python train.py --n_head=4 --activation="relu" --positions="learned" --bias="none" --parallel_block=false --init="normal" --beta1=0.9 --lr_head=0.00471 --decay_fraction=0.759 --batch_tokens=32768 --seq_len=1024
Each number is 200 + 40 x the weight over its row's rms, rounded and kept within 0 to 999. Layers, rows and columns count from 0. The size before them is the row's rms in percent of the matrix's.

# layer 14 attention query, 256x256, rms 0.0623, rows 5-15,68-78,132-142,196-206, columns 128-255
095,209,190,205,169,170,203,172,217,150,143,150,201,224,184,267,183,163,165,248,230,235,219,107,151,306,213,226,174,160,247,210,159,214,209,225,158,197,154,222,243,258,176,258,168,212,258,163,228,211,220,200,182,201,171,173,200,195,229,273,207,211,276,224,241,198,304,202,165,223,222,225,115,155,184,278,187,188,209,303,309,170,205,234,112,231,214,170,165,221,263,187,162,163,234,167,182,154,155,215,229,154,225,210,181,236,161,180,190,161,189,245,228,198,267,219,223,82,186,231,239,179,164,220,204,157,225,151,174
120,126,241,215,135,172,143,225,194,119,238,169,157,232,192,198,239,129,202,210,243,256,162,226,119,193,227,215,148,173,202,182,188,194,204,227,217,185,162,246,236,130,206,178,226,154,246,177,126,242,216,200,162,120,199,245,201,236,228,205,211,150,181,220,261,190,171,208,193,156,263,264,214,140,249,182,232,164,298,194,212,165,169,200,139,219,257,211,260,243,189,234,126,242,273,243,255,218,126,187,213,218,173,204,286,264,214,106,193,169,190,276,210,226,251,202,231,199,239,182,209,229,168,225,181,253,182,102,216
121,206,254,90,239,171,231,209,191,292,274,164,200,163,272,223,162,195,202,167,189,200,214,222,207,220,114,172,108,215,205,238,170,170,176,225,228,233,220,189,259,232,173,215,194,226,207,233,296,210,243,181,209,276,147,169,212,208,222,238,178,193,191,189,208,199,209,157,149,248,207,162,348,197,192,184,203,162,212,111,192,228,242,185,226,218,213,190,244,253,223,205,244,161,191,269,183,201,257,234,211,169,184,231,208,167,199,219,187,186,202,191,206,209,108,289,215,214,197,170,242,128,134,201,222,217,157,272,191
124,138,296,312,89,278,223,211,172,152,214,246,194,180,204,293,148,195,171,210,244,216,157,178,117,154,218,158,136,145,270,138,201,268,225,209,225,182,182,200,232,130,237,147,212,234,176,235,145,190,186,221,163,198,174,201,178,210,210,212,125,178,170,196,224,213,199,184,235,225,224,192,238,220,177,172,216,146,203,223,252,152,244,249,262,201,200,271,207,218,225,181,244,167,218,232,247,190,191,136,156,232,225,183,252,234,172,150,222,218,229,167,247,238,199,258,183,189,166,185,197,179,137,204,269,217,191,160,259
111,138,246,264,169,218,235,291,140,162,197,182,173,245,237,284,201,195,184,129,204,233,184,235,190,214,233,188,110,111,219,162,179,234,147,204,237,188,216,208,193,104,217,266,201,127,238,177,112,252,213,193,215,174,194,236,228,207,149,180,219,164,163,176,187,206,230,231,158,176,215,255,215,232,251,234,201,163,280,189,203,168,150,144,113,226,236,225,234,216,189,226,156,151,253,225,269,224,184,195,248,205,127,151,288,197,201,169,133,187,186,216,239,192,248,192,233,186,246,190,205,199,156,252,242,233,226,175,165
119,204,158,197,223,271,161,241,229,186,167,219,239,220,160,206,267,184,117,211,217,281,184,215,227,191,252,120,199,156,173,137,240,270,147,148,239,297,173,206,246,218,120,199,182,279,190,129,203,121,188,177,219,162,270,259,235,295,133,206,221,175,189,192,68,200,201,170,152,314,213,221,198,224,200,171,183,231,154,254,166,162,195,202,197,176,185,206,265,198,186,219,198,215,250,190,213,184,215,119,191,156,221,236,179,220,188,226,200,199,229,180,193,232,219,238,222,267,261,174,154,250,157,228,224,237,209,249,144
103,219,138,249,211,231,223,134,210,231,172,213,171,197,198,225,113,214,174,208,199,221,221,242,213,185,222,227,185,169,295,162,211,219,259,242,227,115,222,176,181,212,275,119,191,194,136,188,193,179,197,231,138,276,202,149,226,271,162,252,163,211,191,158,174,159,136,255,224,203,175,179,132,244,159,184,147,204,232,236,238,242,167,207,175,143,213,219,215,195,206,231,277,202,254,200,239,267,250,132,239,79,185,123,160,143,172,226,243,215,212,194,253,203,215,207,143,306,177,227,223,262,255,219,232,177,218,156,267
135,157,191,267,179,127,146,224,192,153,194,219,219,166,138,161,210,186,195,189,273,196,232,174,183,152,235,160,197,131,199,219,195,196,186,189,108,174,148,258,202,169,198,133,233,259,198,198,132,201,273,277,198,171,264,203,201,200,224,211,177,113,135,212,184,173,159,171,235,177,221,225,158,213,133,197,126,221,151,236,215,206,220,210,207,185,194,258,242,212,215,169,169,150,239,148,247,181,157,247,153,224,224,180,241,283,246,190,217,197,183,218,207,225,254,161,141,148,140,212,169,239,162,174,210,215,221,184,197
135,175,248,145,215,130,228,222,214,207,257,147,221,209,260,207,153,261,228,139,191,182,151,305,196,210,198,185,145,201,230,224,187,180,150,207,234,199,276,254,207,152,231,260,191,144,162,198,222,245,251,196,219,262,197,196,258,186,147,197,291,189,212,143,176,134,281,211,153,199,195,225,256,212,202,218,198,147,293,164,216,165,121,161,191,209,267,165,213,260,173,207,240,223,191,214,211,243,288,209,202,198,129,275,215,168,183,236,210,212,137,142,218,211,126,173,232,217,233,190,225,214,220,213,163,230,249,207,236
117,224,192,267,157,238,199,232,174,222,144,207,242,258,228,202,191,223,189,236,177,236,151,195,208,149,233,168,226,188,233,209,178,240,215,214,235,208,258,166,179,111,203,216,205,172,226,269,178,237,226,103,213,209,261,252,215,225,147,167,242,242,161,168,279,168,186,295,201,170,128,215,233,189,202,218,224,188,173,177,229,192,178,172,195,199,223,194,207,196,122,214,260,178,196,242,188,194,264,230,289,255,156,295,184,152,218,242,176,192,180,180,215,244,186,214,226,251,217,204,187,186,185,164,133,218,197,223,149
128,227,180,240,214,210,230,211,229,152,126,208,219,165,215,136,204,222,157,245,221,146,230,170,283,232,236,173,297,209,242,185,160,221,198,233,151,176,197,168,265,196,203,242,184,160,184,240,199,297,193,223,195,196,230,129,192,200,165,170,179,213,259,227,255,206,196,229,182,237,200,256,132,176,234,192,162,203,236,283,209,159,153,176,195,196,175,181,198,196,162,142,215,206,173,184,227,180,213,199,202,149,154,211,213,171,195,205,168,280,226,205,344,259,297,69,257,234,223,270,226,192,270,216,130,235,242,185,266
100,210,236,202,215,201,206,145,291,231,217,156,193,129,219,92,252,187,200,215,239,195,198,238,133,181,164,202,225,187,193,239,149,227,175,141,267,147,266,210,159,156,269,139,147,100,170,216,195,190,263,196,308,166,177,167,216,212,212,195,198,273,192,268,152,204,231,165,268,252,168,224,197,147,171,216,239,167,202,231,212,224,200,301,231,122,266,246,194,176,173,180,162,209,187,234,194,186,181,210,239,184,206,200,206,188,197,242,199,171,164,263,190,219,194,148,202,227,189,241,184,232,164,155,234,243,209,152,162
108,200,274,191,223,205,224,197,163,147,163,183,147,210,171,242,212,171,238,208,179,190,251,127,207,264,171,206,183,146,242,238,176,186,248,253,239,196,179,252,217,255,126,165,183,233,269,220,157,263,203,209,129,198,190,214,162,227,177,215,231,156,238,155,350,269,200,198,132,203,204,211,163,257,192,239,176,239,140,223,209,249,146,236,182,220,186,202,177,215,243,133,190,191,283,75,171,196,173,206,259,207,211,241,195,236,179,241,188,182,192,146,250,233,235,245,142,148,234,243,219,144,205,191,161,168,184,118,249
095,149,177,209,179,178,219,153,261,178,155,162,138,180,138,118,201,150,198,205,188,232,154,200,200,231,220,206,189,197,245,136,198,142,282,190,277,167,226,287,148,178,170,196,237,223,189,173,174,233,191,272,152,209,198,171,199,166,189,224,204,221,213,200,210,199,205,263,271,194,229,219,173,175,208,218,200,235,210,167,215,210,162,178,178,233,224,250,233,166,142,268,198,196,216,208,260,247,179,147,249,223,123,171,188,172,232,154,211,233,236,183,269,232,192,114,182,235,204,227,150,284,217,214,142,201,191,175,254
100,218,242,133,247,265,144,273,186,243,335,126,216,202,213,242,208,194,202,183,139,180,199,167,208,128,167,179,136,216,189,202,200,184,115,218,129,274,209,137,225,160,244,223,196,188,197,245,206,197,216,199,207,249,197,203,137,188,219,172,197,206,192,220,243,200,225,175,203,244,247,118,323,233,255,184,151,189,211,167,151,197,238,235,309,231,260,202,216,260,189,245,228,191,157,234,145,229,214,266,217,172,168,186,219,176,223,240,193,188,184,170,119,204,152,271,201,199,142,170,236,91,142,228,225,184,134,253,191
104,177,229,273,99,194,229,148,134,201,213,219,202,146,221,258,257,149,180,194,208,277,95,196,119,172,162,196,161,197,191,219,228,236,225,180,183,161,192,157,183,154,161,120,234,237,187,252,221,172,194,161,139,238,154,179,134,225,283,248,196,291,188,214,253,201,230,173,268,246,192,193,188,238,173,187,256,145,207,256,205,239,241,196,204,176,169,286,178,228,228,232,197,185,242,302,250,139,194,99,214,267,196,225,184,219,218,155,224,161,261,232,235,231,180,148,146,245,211,192,220,196,139,189,262,184,237,203,271
099,124,178,292,201,221,240,171,219,206,175,203,157,171,177,206,217,222,184,155,258,213,215,285,183,235,206,237,218,135,230,202,216,237,187,178,254,147,277,151,89,124,236,243,153,110,166,177,134,181,213,168,224,213,234,173,176,166,182,193,189,186,187,182,177,188,242,275,231,184,137,268,178,187,236,236,229,174,271,250,195,150,127,119,200,183,243,226,226,212,214,266,167,197,256,241,280,183,242,176,214,204,146,165,254,164,208,152,218,127,201,260,196,162,223,114,196,188,232,198,145,236,198,252,196,235,158,148,177
121,228,178,253,211,265,200,194,205,172,210,225,230,184,173,195,239,182,129,238,320,247,163,183,153,180,187,167,239,142,176,206,196,260,204,219,245,218,212,200,229,245,200,144,155,186,178,180,199,151,213,167,218,150,228,241,246,246,151,203,164,177,156,182,87,209,217,135,242,218,211,263,92,214,127,229,178,178,193,230,197,197,204,228,257,97,205,222,262,204,171,218,198,200,227,207,163,196,180,135,167,190,211,186,183,229,248,230,188,208,223,189,187,206,204,195,202,217,245,216,186,268,164,238,268,190,166,148,173
096,167,155,227,154,174,177,198,153,233,204,193,177,188,209,229,202,204,150,179,235,228,169,259,189,172,200,163,200,134,204,209,213,277,231,178,181,203,247,151,219,187,265,218,293,176,166,138,198,244,241,215,206,191,173,200,277,238,219,192,197,189,157,189,175,125,166,222,232,146,237,203,158,194,223,186,136,96,284,229,224,258,206,171,151,176,267,121,206,169,186,265,151,231,198,269,213,207,222,228,251,167,220,206,240,204,184,173,160,155,212,279,213,201,262,130,239,198,166,179,216,320,242,227,213,242,206,135,200
111,129,207,231,141,210,145,228,207,177,239,230,175,194,211,206,166,206,244,200,241,169,230,132,214,159,259,176,193,138,210,243,230,164,208,203,165,228,187,237,199,216,214,223,237,291,191,202,170,245,234,248,186,126,255,213,137,169,219,185,214,165,158,151,206,160,116,155,218,144,182,306,123,235,177,169,104,214,208,239,197,199,178,151,213,275,235,222,139,195,209,148,226,223,205,139,281,226,184,233,217,255,169,172,239,226,237,258,244,236,227,170,177,177,200,200,143,181,155,226,153,248,201,202,217,222,183,197,268
105,214,206,157,201,171,146,268,253,251,202,180,184,216,232,211,150,215,260,173,140,243,260,283,234,181,259,221,181,244,202,211,202,142,172,166,169,236,244,222,196,168,227,225,269,181,95,203,240,246,164,208,187,277,247,226,233,196,180,214,213,197,212,158,183,208,209,146,166,196,226,176,257,168,235,208,128,187,252,164,230,178,139,196,193,164,202,229,148,284,150,172,224,245,153,201,183,249,273,177,154,182,145,171,201,186,183,163,208,193,113,181,155,256,140,206,214,147,193,176,181,159,224,236,117,196,205,229,201
102,186,198,270,150,265,239,211,188,170,238,251,215,230,229,167,196,255,157,197,211,156,174,176,239,190,229,178,304,162,192,133,169,253,271,221,241,193,269,198,121,171,197,251,197,150,218,218,185,194,298,170,280,124,285,208,209,217,186,175,192,197,151,198,133,124,183,190,220,209,141,232,215,171,183,292,184,145,171,160,208,130,214,185,231,193,193,193,208,140,165,220,250,254,158,201,178,219,259,255,230,241,191,285,231,246,286,160,188,207,179,197,203,178,235,192,202,268,252,183,247,209,166,221,184,267,181,193,162
086,219,221,239,180,249,164,173,159,241,167,194,238,167,184,148,244,208,164,148,167,235,196,149,206,247,156,168,130,136,185,291,210,181,190,143,224,157,251,201,198,235,145,186,229,160,131,245,211,200,211,165,259,219,215,185,154,178,205,260,204,270,167,235,208,182,163,225,226,191,128,164,187,179,177,223,197,205,235,182,249,290,182,198,216,139,174,189,208,146,151,249,168,196,160,253,184,214,208,174,321,211,141,221,190,135,193,202,200,144,195,204,130,252,205,230,133,221,250,234,270,189,177,182,168,188,167,169,182
096,197,217,165,208,192,196,232,157,169,149,142,200,290,208,215,167,184,223,245,230,175,210,168,182,221,198,174,190,191,306,208,179,237,221,311,189,208,130,209,234,202,184,232,144,178,214,198,203,264,209,175,129,194,197,203,228,164,192,119,181,119,342,221,246,216,235,209,128,210,242,217,233,226,259,146,180,167,228,189,216,159,160,278,118,237,246,167,215,224,235,157,228,137,243,157,199,206,198,233,216,174,278,177,200,187,193,195,198,230,153,193,256,216,216,215,251,150,238,140,195,150,166,268,291,186,260,157,242
085,173,279,245,177,119,165,134,106,167,250,150,242,199,195,219,146,130,235,178,135,223,170,213,216,224,258,204,198,190,203,248,244,156,202,167,186,169,269,195,266,142,241,183,197,234,194,218,193,217,177,163,166,239,260,230,218,214,242,244,277,169,180,245,190,225,184,260,190,139,192,297,122,182,201,227,259,151,187,211,251,127,178,202,206,155,211,186,257,190,129,205,124,263,251,181,198,198,136,182,234,215,126,268,239,264,176,194,190,207,157,288,205,258,237,113,192,234,230,219,180,249,189,176,179,261,178,161,275
084,176,198,210,181,242,294,192,164,271,200,168,172,200,259,185,233,218,198,182,230,282,211,124,243,178,117,254,183,225,178,243,198,224,207,208,227,223,283,196,172,169,164,183,316,252,234,157,206,195,230,187,210,160,205,222,186,185,151,201,239,243,152,201,180,192,222,138,249,185,156,135,280,189,162,169,208,215,162,149,249,288,168,203,205,205,269,253,214,199,200,262,211,149,189,284,136,219,220,206,195,139,153,199,200,162,244,236,242,172,169,211,170,283,134,222,183,167,201,167,222,112,154,219,186,178,175,183,205
082,137,279,254,138,274,235,142,176,188,165,210,191,127,188,235,145,229,166,179,220,239,175,209,201,169,198,126,158,152,234,195,273,246,255,245,190,136,216,199,203,182,228,125,200,232,107,201,224,173,243,219,197,217,189,161,199,228,232,231,67,179,205,124,188,251,184,226,216,171,193,196,170,215,156,255,210,136,199,238,188,194,161,173,206,146,200,251,241,218,154,134,294,150,210,208,178,211,246,176,187,130,163,230,251,196,215,164,200,209,181,193,284,291,252,181,139,235,168,210,150,178,207,182,260,153,254,174,269
085,151,236,270,192,213,161,170,197,166,190,188,243,182,151,281,168,143,174,127,230,198,188,219,229,187,238,212,180,159,190,216,237,251,177,154,203,104,278,172,215,166,234,270,211,153,171,170,159,180,200,186,189,218,215,222,191,185,229,231,273,218,178,203,224,218,253,300,245,183,173,242,209,231,212,206,249,211,232,272,214,200,220,151,242,250,197,208,271,192,164,176,196,179,202,227,272,220,223,183,159,241,136,135,263,188,123,194,127,151,161,237,182,204,245,137,166,196,240,174,165,189,195,191,212,213,208,236,209
093,260,146,220,250,179,168,255,239,165,184,203,249,118,196,160,315,207,169,206,245,245,203,212,210,250,214,208,215,190,178,260,199,209,162,122,176,218,221,208,235,244,193,176,207,240,145,187,201,214,162,146,216,168,144,206,202,314,202,295,202,265,115,185,153,261,163,215,120,233,213,221,143,208,195,245,188,227,194,178,231,164,213,184,229,170,203,208,264,245,166,138,190,245,234,199,220,188,198,162,239,220,124,186,178,230,183,242,112,228,236,184,165,252,271,227,178,236,225,218,178,193,182,177,203,194,177,223,239
096,105,163,201,189,249,158,174,214,225,210,234,126,216,185,204,133,181,163,205,202,248,273,196,209,242,182,197,234,156,277,253,172,184,246,245,165,245,242,200,233,271,248,192,204,163,214,246,199,226,216,197,125,201,122,139,215,286,200,290,184,212,162,194,243,169,160,181,209,243,198,176,149,246,162,171,114,182,245,282,179,208,170,134,223,141,200,220,154,220,224,224,275,201,161,198,232,214,214,161,225,187,167,199,200,193,217,213,293,172,197,235,261,194,287,196,137,227,163,197,209,213,181,223,250,272,192,150,214
078,144,175,241,163,210,152,203,240,159,165,219,192,159,214,157,232,258,188,233,253,178,160,226,93,137,233,164,208,146,239,200,181,180,123,220,168,159,226,231,188,190,228,113,236,177,113,175,196,139,276,206,235,207,208,180,209,216,285,240,189,178,146,177,170,175,148,134,216,133,169,239,179,234,125,181,209,153,207,237,245,162,244,169,199,211,224,224,237,192,204,230,221,248,207,220,205,222,237,254,110,175,118,126,270,218,192,180,222,119,259,176,197,234,205,174,235,155,187,278,189,263,237,210,126,202,213,238,233
086,212,218,184,193,216,201,279,229,187,269,152,174,237,173,174,162,181,285,177,170,187,158,206,175,186,271,210,219,247,221,202,201,186,223,207,192,210,215,223,234,171,240,282,208,168,152,217,155,215,203,170,169,143,201,210,217,228,161,170,245,162,140,170,215,149,271,223,202,183,251,150,233,239,219,161,147,186,233,214,155,178,165,168,206,198,248,216,205,284,170,216,152,288,221,196,170,201,257,252,191,215,193,194,171,196,168,204,227,229,158,160,251,240,180,225,213,226,285,187,162,192,185,245,179,270,154,218,211
085,166,236,286,229,245,114,158,256,210,115,202,232,236,216,234,212,246,217,164,173,231,196,198,237,204,163,193,249,206,197,237,159,161,195,204,247,159,260,199,188,194,245,148,219,156,212,269,164,232,201,174,204,225,209,232,153,225,212,292,217,278,146,165,279,179,180,268,223,218,126,205,166,189,152,176,199,260,211,205,218,208,187,119,248,246,202,185,153,202,153,165,167,197,174,173,208,128,306,176,299,203,168,219,87,210,183,246,197,185,221,223,227,161,188,258,221,251,141,199,156,151,231,154,149,270,165,214,169
087,185,226,196,213,206,203,116,301,152,227,173,186,183,261,151,310,190,233,151,236,178,177,172,217,173,230,199,238,233,162,285,188,196,186,169,169,109,201,235,255,219,188,227,248,171,170,188,142,189,255,222,303,154,198,197,205,120,218,229,247,220,210,240,214,273,247,159,157,198,129,205,169,165,225,192,167,160,249,164,173,225,211,170,254,238,281,154,235,201,226,217,186,196,252,226,117,253,163,272,212,231,197,105,213,258,164,284,135,122,158,296,160,178,179,216,124,190,194,155,221,196,257,252,165,185,149,259,203
086,194,121,218,230,209,186,190,150,173,169,186,252,166,187,207,196,217,148,220,234,178,185,194,208,250,159,186,144,245,122,189,190,292,150,91,232,167,194,121,210,172,211,194,185,179,169,159,172,216,242,196,152,216,178,181,198,236,196,196,170,238,288,209,188,182,291,198,221,190,188,178,269,240,203,241,165,129,141,234,153,254,252,201,98,168,164,152,204,186,202,192,192,224,268,194,224,168,207,253,148,245,154,274,231,230,146,191,242,236,175,171,240,272,147,216,190,175,199,192,249,164,185,207,152,185,214,214,180
081,261,137,228,198,215,181,138,169,165,149,195,182,187,158,138,284,158,148,208,105,237,146,224,262,218,158,215,224,243,219,257,181,222,194,129,246,146,243,186,160,205,152,202,240,195,175,93,138,109,236,159,181,200,179,225,228,226,159,213,150,222,180,244,125,196,239,140,216,268,231,212,159,151,238,205,228,292,211,210,219,238,250,169,185,153,183,161,231,164,247,230,136,221,294,244,192,193,223,165,176,149,215,180,239,182,170,139,211,173,183,256,181,185,167,264,186,196,248,213,275,211,177,245,135,155,209,155,223
078,199,302,201,173,215,174,195,205,157,201,190,247,196,287,267,154,211,170,223,217,164,185,236,224,148,190,239,227,185,241,284,207,218,135,283,152,186,276,127,186,173,248,220,191,224,204,159,256,150,247,177,237,180,160,125,274,210,229,231,191,259,276,123,239,148,263,247,315,207,114,202,253,183,194,156,205,114,295,209,157,248,186,171,197,188,337,181,234,185,173,297,213,240,200,252,198,215,273,240,171,196,160,180,179,188,143,196,191,158,199,153,110,174,178,248,149,196,197,195,186,145,249,218,223,215,164,253,176
101,150,289,180,188,245,186,285,180,221,148,196,213,193,268,243,180,201,195,222,239,186,206,167,227,199,260,244,150,176,192,166,168,246,212,233,148,220,177,188,271,157,214,191,153,202,175,183,250,218,195,176,196,151,186,148,181,237,202,202,204,221,230,208,236,201,203,109,183,160,239,233,208,189,138,186,169,141,198,190,287,126,220,219,216,205,241,225,235,279,200,248,182,138,211,218,203,169,199,253,163,119,217,149,226,274,186,205,191,226,192,244,176,203,171,132,246,180,227,194,209,194,161,168,277,193,226,190,216
091,225,213,223,169,194,196,219,206,223,172,260,221,204,196,210,199,296,150,161,178,199,170,192,253,231,226,259,188,241,139,194,222,192,178,131,254,180,184,196,281,234,181,181,247,150,190,198,252,128,149,194,198,235,277,240,219,177,200,200,191,230,195,207,246,235,225,228,139,229,130,257,231,166,197,133,218,184,229,181,261,197,281,231,239,175,208,167,174,248,159,217,135,152,260,143,161,176,208,169,178,185,143,137,261,205,222,181,194,165,149,253,222,222,168,196,241,144,240,214,146,234,238,220,164,148,253,179,195
096,141,300,205,142,188,257,157,197,269,223,227,176,203,230,185,207,159,220,254,210,210,234,183,188,183,189,169,158,206,223,193,220,202,217,184,215,167,169,207,252,275,152,185,215,199,181,229,259,178,209,214,212,170,297,267,186,189,146,238,244,267,227,189,192,233,146,157,193,167,202,230,183,152,151,219,235,252,213,151,213,242,201,143,210,194,155,242,179,194,222,185,214,142,206,272,228,244,159,235,215,198,194,226,216,190,241,198,188,267,175,235,175,175,160,159,174,254,235,188,243,176,157,245,228,116,185,218,219
092,206,179,192,268,164,162,186,265,133,160,218,165,173,244,166,253,237,237,200,242,212,198,158,194,142,154,227,262,177,269,253,199,127,222,269,207,196,275,245,186,209,213,211,199,187,161,172,186,153,200,206,248,175,168,182,282,185,209,167,211,195,188,186,117,164,260,247,223,172,180,194,134,172,242,203,187,183,243,198,158,222,205,210,229,161,185,223,288,189,149,291,167,185,194,195,155,243,174,195,244,235,207,144,233,236,212,149,141,168,184,214,259,183,309,218,214,203,209,187,177,249,228,219,202,241,165,172,235
087,219,185,181,183,299,188,241,239,211,253,227,214,179,228,182,188,201,145,200,225,196,240,200,132,157,139,257,157,232,188,237,220,213,249,234,106,201,211,158,215,149,218,190,176,179,180,199,223,246,164,168,188,206,136,123,242,255,250,254,183,168,174,186,220,163,175,172,212,199,217,216,110,245,192,112,155,181,175,291,144,306,180,192,220,145,217,239,198,142,199,151,252,226,200,194,207,171,237,240,186,168,169,232,215,184,152,169,237,166,219,252,203,143,212,259,260,232,162,213,223,172,190,177,227,181,218,261,203
079,235,208,296,207,195,187,248,123,137,184,135,222,245,184,162,171,170,290,172,165,179,181,193,248,215,242,153,202,186,248,170,242,238,193,194,185,168,205,145,215,213,262,202,178,124,164,213,239,184,148,175,157,201,227,248,218,193,238,179,260,128,192,187,207,215,297,257,230,206,180,169,208,198,204,225,227,194,232,180,207,195,227,129,194,160,190,207,240,236,206,190,170,170,171,217,231,166,211,150,140,166,197,225,242,158,213,200,183,152,117,163,223,232,225,254,165,136,193,198,175,191,149,207,191,194,221,232,214
090,243,260,180,200,259,243,165,215,161,194,246,180,187,192,137,239,206,184,164,203,236,173,217,149,165,157,202,253,245,209,241,200,184,162,196,271,196,298,278,142,197,210,200,218,152,210,232,153,184,207,129,187,223,164,199,213,172,180,188,202,210,227,184,151,189,166,226,221,132,112,180,222,176,252,209,263,218,211,232,178,216,131,156,208,192,163,191,183,165,159,191,132,194,205,244,169,207,201,209,261,297,153,253,214,181,244,174,155,175,142,241,200,228,223,220,251,191,271,253,225,164,167,218,161,260,176,190,163
# layer 14 attention key, 64x256, rms 0.063, rows 4-14, columns 128-255
091,234,192,203,236,161,174,198,218,222,253,235,159,236,236,173,275,208,211,181,197,230,241,177,173,254,210,210,158,217,227,237,205,93,214,201,251,233,220,204,255,213,139,258,193,200,151,241,270,235,184,153,256,173,287,174,226,204,231,225,292,269,211,205,265,189,218,199,203,209,145,198,279,138,198,120,213,110,185,211,151,218,209,216,232,185,180,117,218,254,191,190,154,265,118,221,145,146,84,247,242,227,231,275,228,252,161,214,160,171,147,285,150,209,183,202,236,191,199,171,247,187,194,115,190,240,145,198,150
093,194,194,208,196,195,143,187,136,165,143,220,188,162,173,202,198,234,243,234,165,199,161,118,213,239,192,226,196,82,180,207,131,317,132,266,176,124,228,199,256,226,190,230,183,182,201,206,133,190,198,230,173,132,145,156,230,209,186,227,212,238,237,153,236,160,278,235,177,143,139,202,127,193,220,233,185,145,172,176,223,153,208,228,147,192,150,183,194,173,277,189,171,143,261,153,197,246,194,228,175,243,211,182,214,240,177,185,175,157,268,118,247,185,202,179,140,135,213,246,180,179,199,232,164,213,212,197,240
094,191,205,198,244,187,186,220,185,225,160,211,165,204,189,193,181,195,241,200,241,167,254,185,152,202,212,199,157,166,241,196,168,154,203,175,211,193,195,238,235,156,228,211,247,259,203,210,128,250,156,152,99,204,214,185,195,234,257,267,163,224,185,268,269,215,116,224,150,195,217,203,178,176,212,159,137,170,268,208,230,67,185,237,182,211,225,199,209,267,247,226,195,218,272,156,131,175,178,137,248,181,165,135,279,242,161,122,142,200,161,233,196,158,144,194,151,216,184,214,197,152,176,168,161,240,211,213,193
099,198,274,176,179,196,261,185,195,320,290,206,228,169,222,206,184,220,212,140,215,195,260,188,158,274,178,251,149,214,208,150,211,214,205,237,171,229,179,159,162,220,180,254,183,136,180,139,217,225,285,188,220,198,133,224,221,201,198,182,191,232,203,211,157,236,238,208,198,205,203,150,344,214,233,216,206,132,141,144,201,257,218,206,204,217,258,197,215,170,173,303,252,226,280,220,166,216,230,254,153,198,189,260,217,183,189,173,203,174,193,210,93,182,179,251,220,204,214,161,236,191,172,199,230,207,51,233,158
099,175,230,242,132,225,315,219,215,184,187,229,227,114,254,201,184,187,190,211,211,167,213,236,221,204,210,146,148,223,214,160,200,224,246,151,219,188,186,200,270,170,211,164,160,199,118,184,229,185,183,179,228,231,233,116,143,233,242,219,177,201,255,185,265,248,246,208,218,191,192,196,216,233,255,161,187,137,204,216,262,112,206,165,194,194,273,179,224,239,207,260,267,246,204,163,204,158,260,198,209,264,147,136,256,242,184,183,115,200,238,211,242,162,247,238,216,173,294,193,208,157,207,132,242,285,222,208,194
097,172,276,263,207,192,200,221,249,224,180,168,193,148,210,201,139,165,211,168,270,152,284,116,182,196,194,203,138,115,276,167,209,167,203,188,314,127,203,244,168,179,230,220,206,147,232,224,173,202,222,199,192,267,210,197,208,155,149,221,192,212,157,152,242,256,156,233,178,208,167,211,228,226,178,160,166,188,242,204,265,124,190,169,152,169,193,196,186,248,205,205,168,169,241,196,183,216,230,183,231,160,89,141,231,199,150,179,87,226,184,235,267,227,167,200,166,141,160,190,209,171,238,185,173,147,201,216,209
117,234,180,209,206,222,162,207,223,198,213,233,181,233,221,177,198,218,185,274,163,263,221,230,217,206,219,163,218,228,169,129,253,237,223,133,233,234,182,171,214,232,114,127,224,271,186,202,176,151,156,265,201,213,263,115,200,314,152,195,165,188,158,190,145,182,265,207,200,300,230,149,212,182,206,174,142,213,180,214,168,156,212,225,241,204,179,263,294,272,188,136,215,204,231,255,202,194,167,92,206,229,201,232,213,224,234,248,168,247,238,183,198,211,216,192,215,199,231,161,156,197,157,238,234,158,237,241,124
088,192,180,132,216,248,165,196,266,149,196,230,216,198,205,133,193,178,159,176,221,189,194,263,163,209,232,160,238,249,231,226,152,200,200,146,174,231,185,208,213,201,195,216,187,234,182,263,230,175,176,200,200,220,213,175,216,247,226,268,214,182,222,170,190,191,184,225,240,195,205,216,155,216,238,78,145,237,209,265,192,256,124,160,202,162,223,148,281,140,213,253,188,276,249,229,188,269,197,237,250,186,161,114,243,181,185,211,111,163,132,233,251,138,269,201,198,249,270,101,281,210,211,222,269,253,131,216,186
107,165,161,210,217,212,167,247,215,117,233,236,159,153,225,212,279,179,210,229,250,155,263,176,187,166,248,205,207,179,165,210,202,167,156,174,138,221,168,194,228,146,231,136,209,274,157,173,202,236,252,177,212,129,270,224,155,214,195,220,120,168,118,276,214,159,176,134,193,205,235,252,162,223,129,224,135,167,121,203,204,156,227,198,223,135,190,204,241,242,197,138,228,167,226,185,207,161,216,214,195,220,131,120,235,229,200,173,144,162,202,206,196,215,210,190,189,160,208,226,236,219,185,189,229,189,240,162,181
103,230,211,157,190,172,194,244,158,158,185,99,223,209,167,219,177,200,241,192,122,222,169,243,168,238,251,172,149,137,289,209,277,172,195,243,211,171,305,240,198,216,208,248,220,173,154,205,196,258,276,212,166,260,180,198,265,166,217,183,274,215,206,173,120,198,170,228,163,158,204,130,210,231,234,243,155,231,203,96,206,226,159,164,182,205,256,250,157,205,141,185,198,213,208,203,160,275,259,214,174,147,142,287,217,211,205,183,299,209,101,201,242,249,178,168,187,193,198,171,235,252,188,185,212,203,191,137,229
099,199,175,189,183,188,163,170,269,164,152,215,223,309,180,169,220,226,193,200,203,153,214,181,221,210,227,159,221,248,273,289,170,233,183,168,263,298,223,187,167,129,219,280,230,184,281,266,178,224,229,160,213,191,253,225,172,157,129,232,247,156,223,159,274,190,210,178,222,255,172,207,216,171,217,132,154,182,161,189,185,233,202,203,201,227,196,182,246,176,176,238,190,175,212,197,209,152,159,246,268,244,124,294,169,201,172,183,155,172,152,215,224,133,159,181,247,225,170,162,196,129,231,197,156,171,166,218,169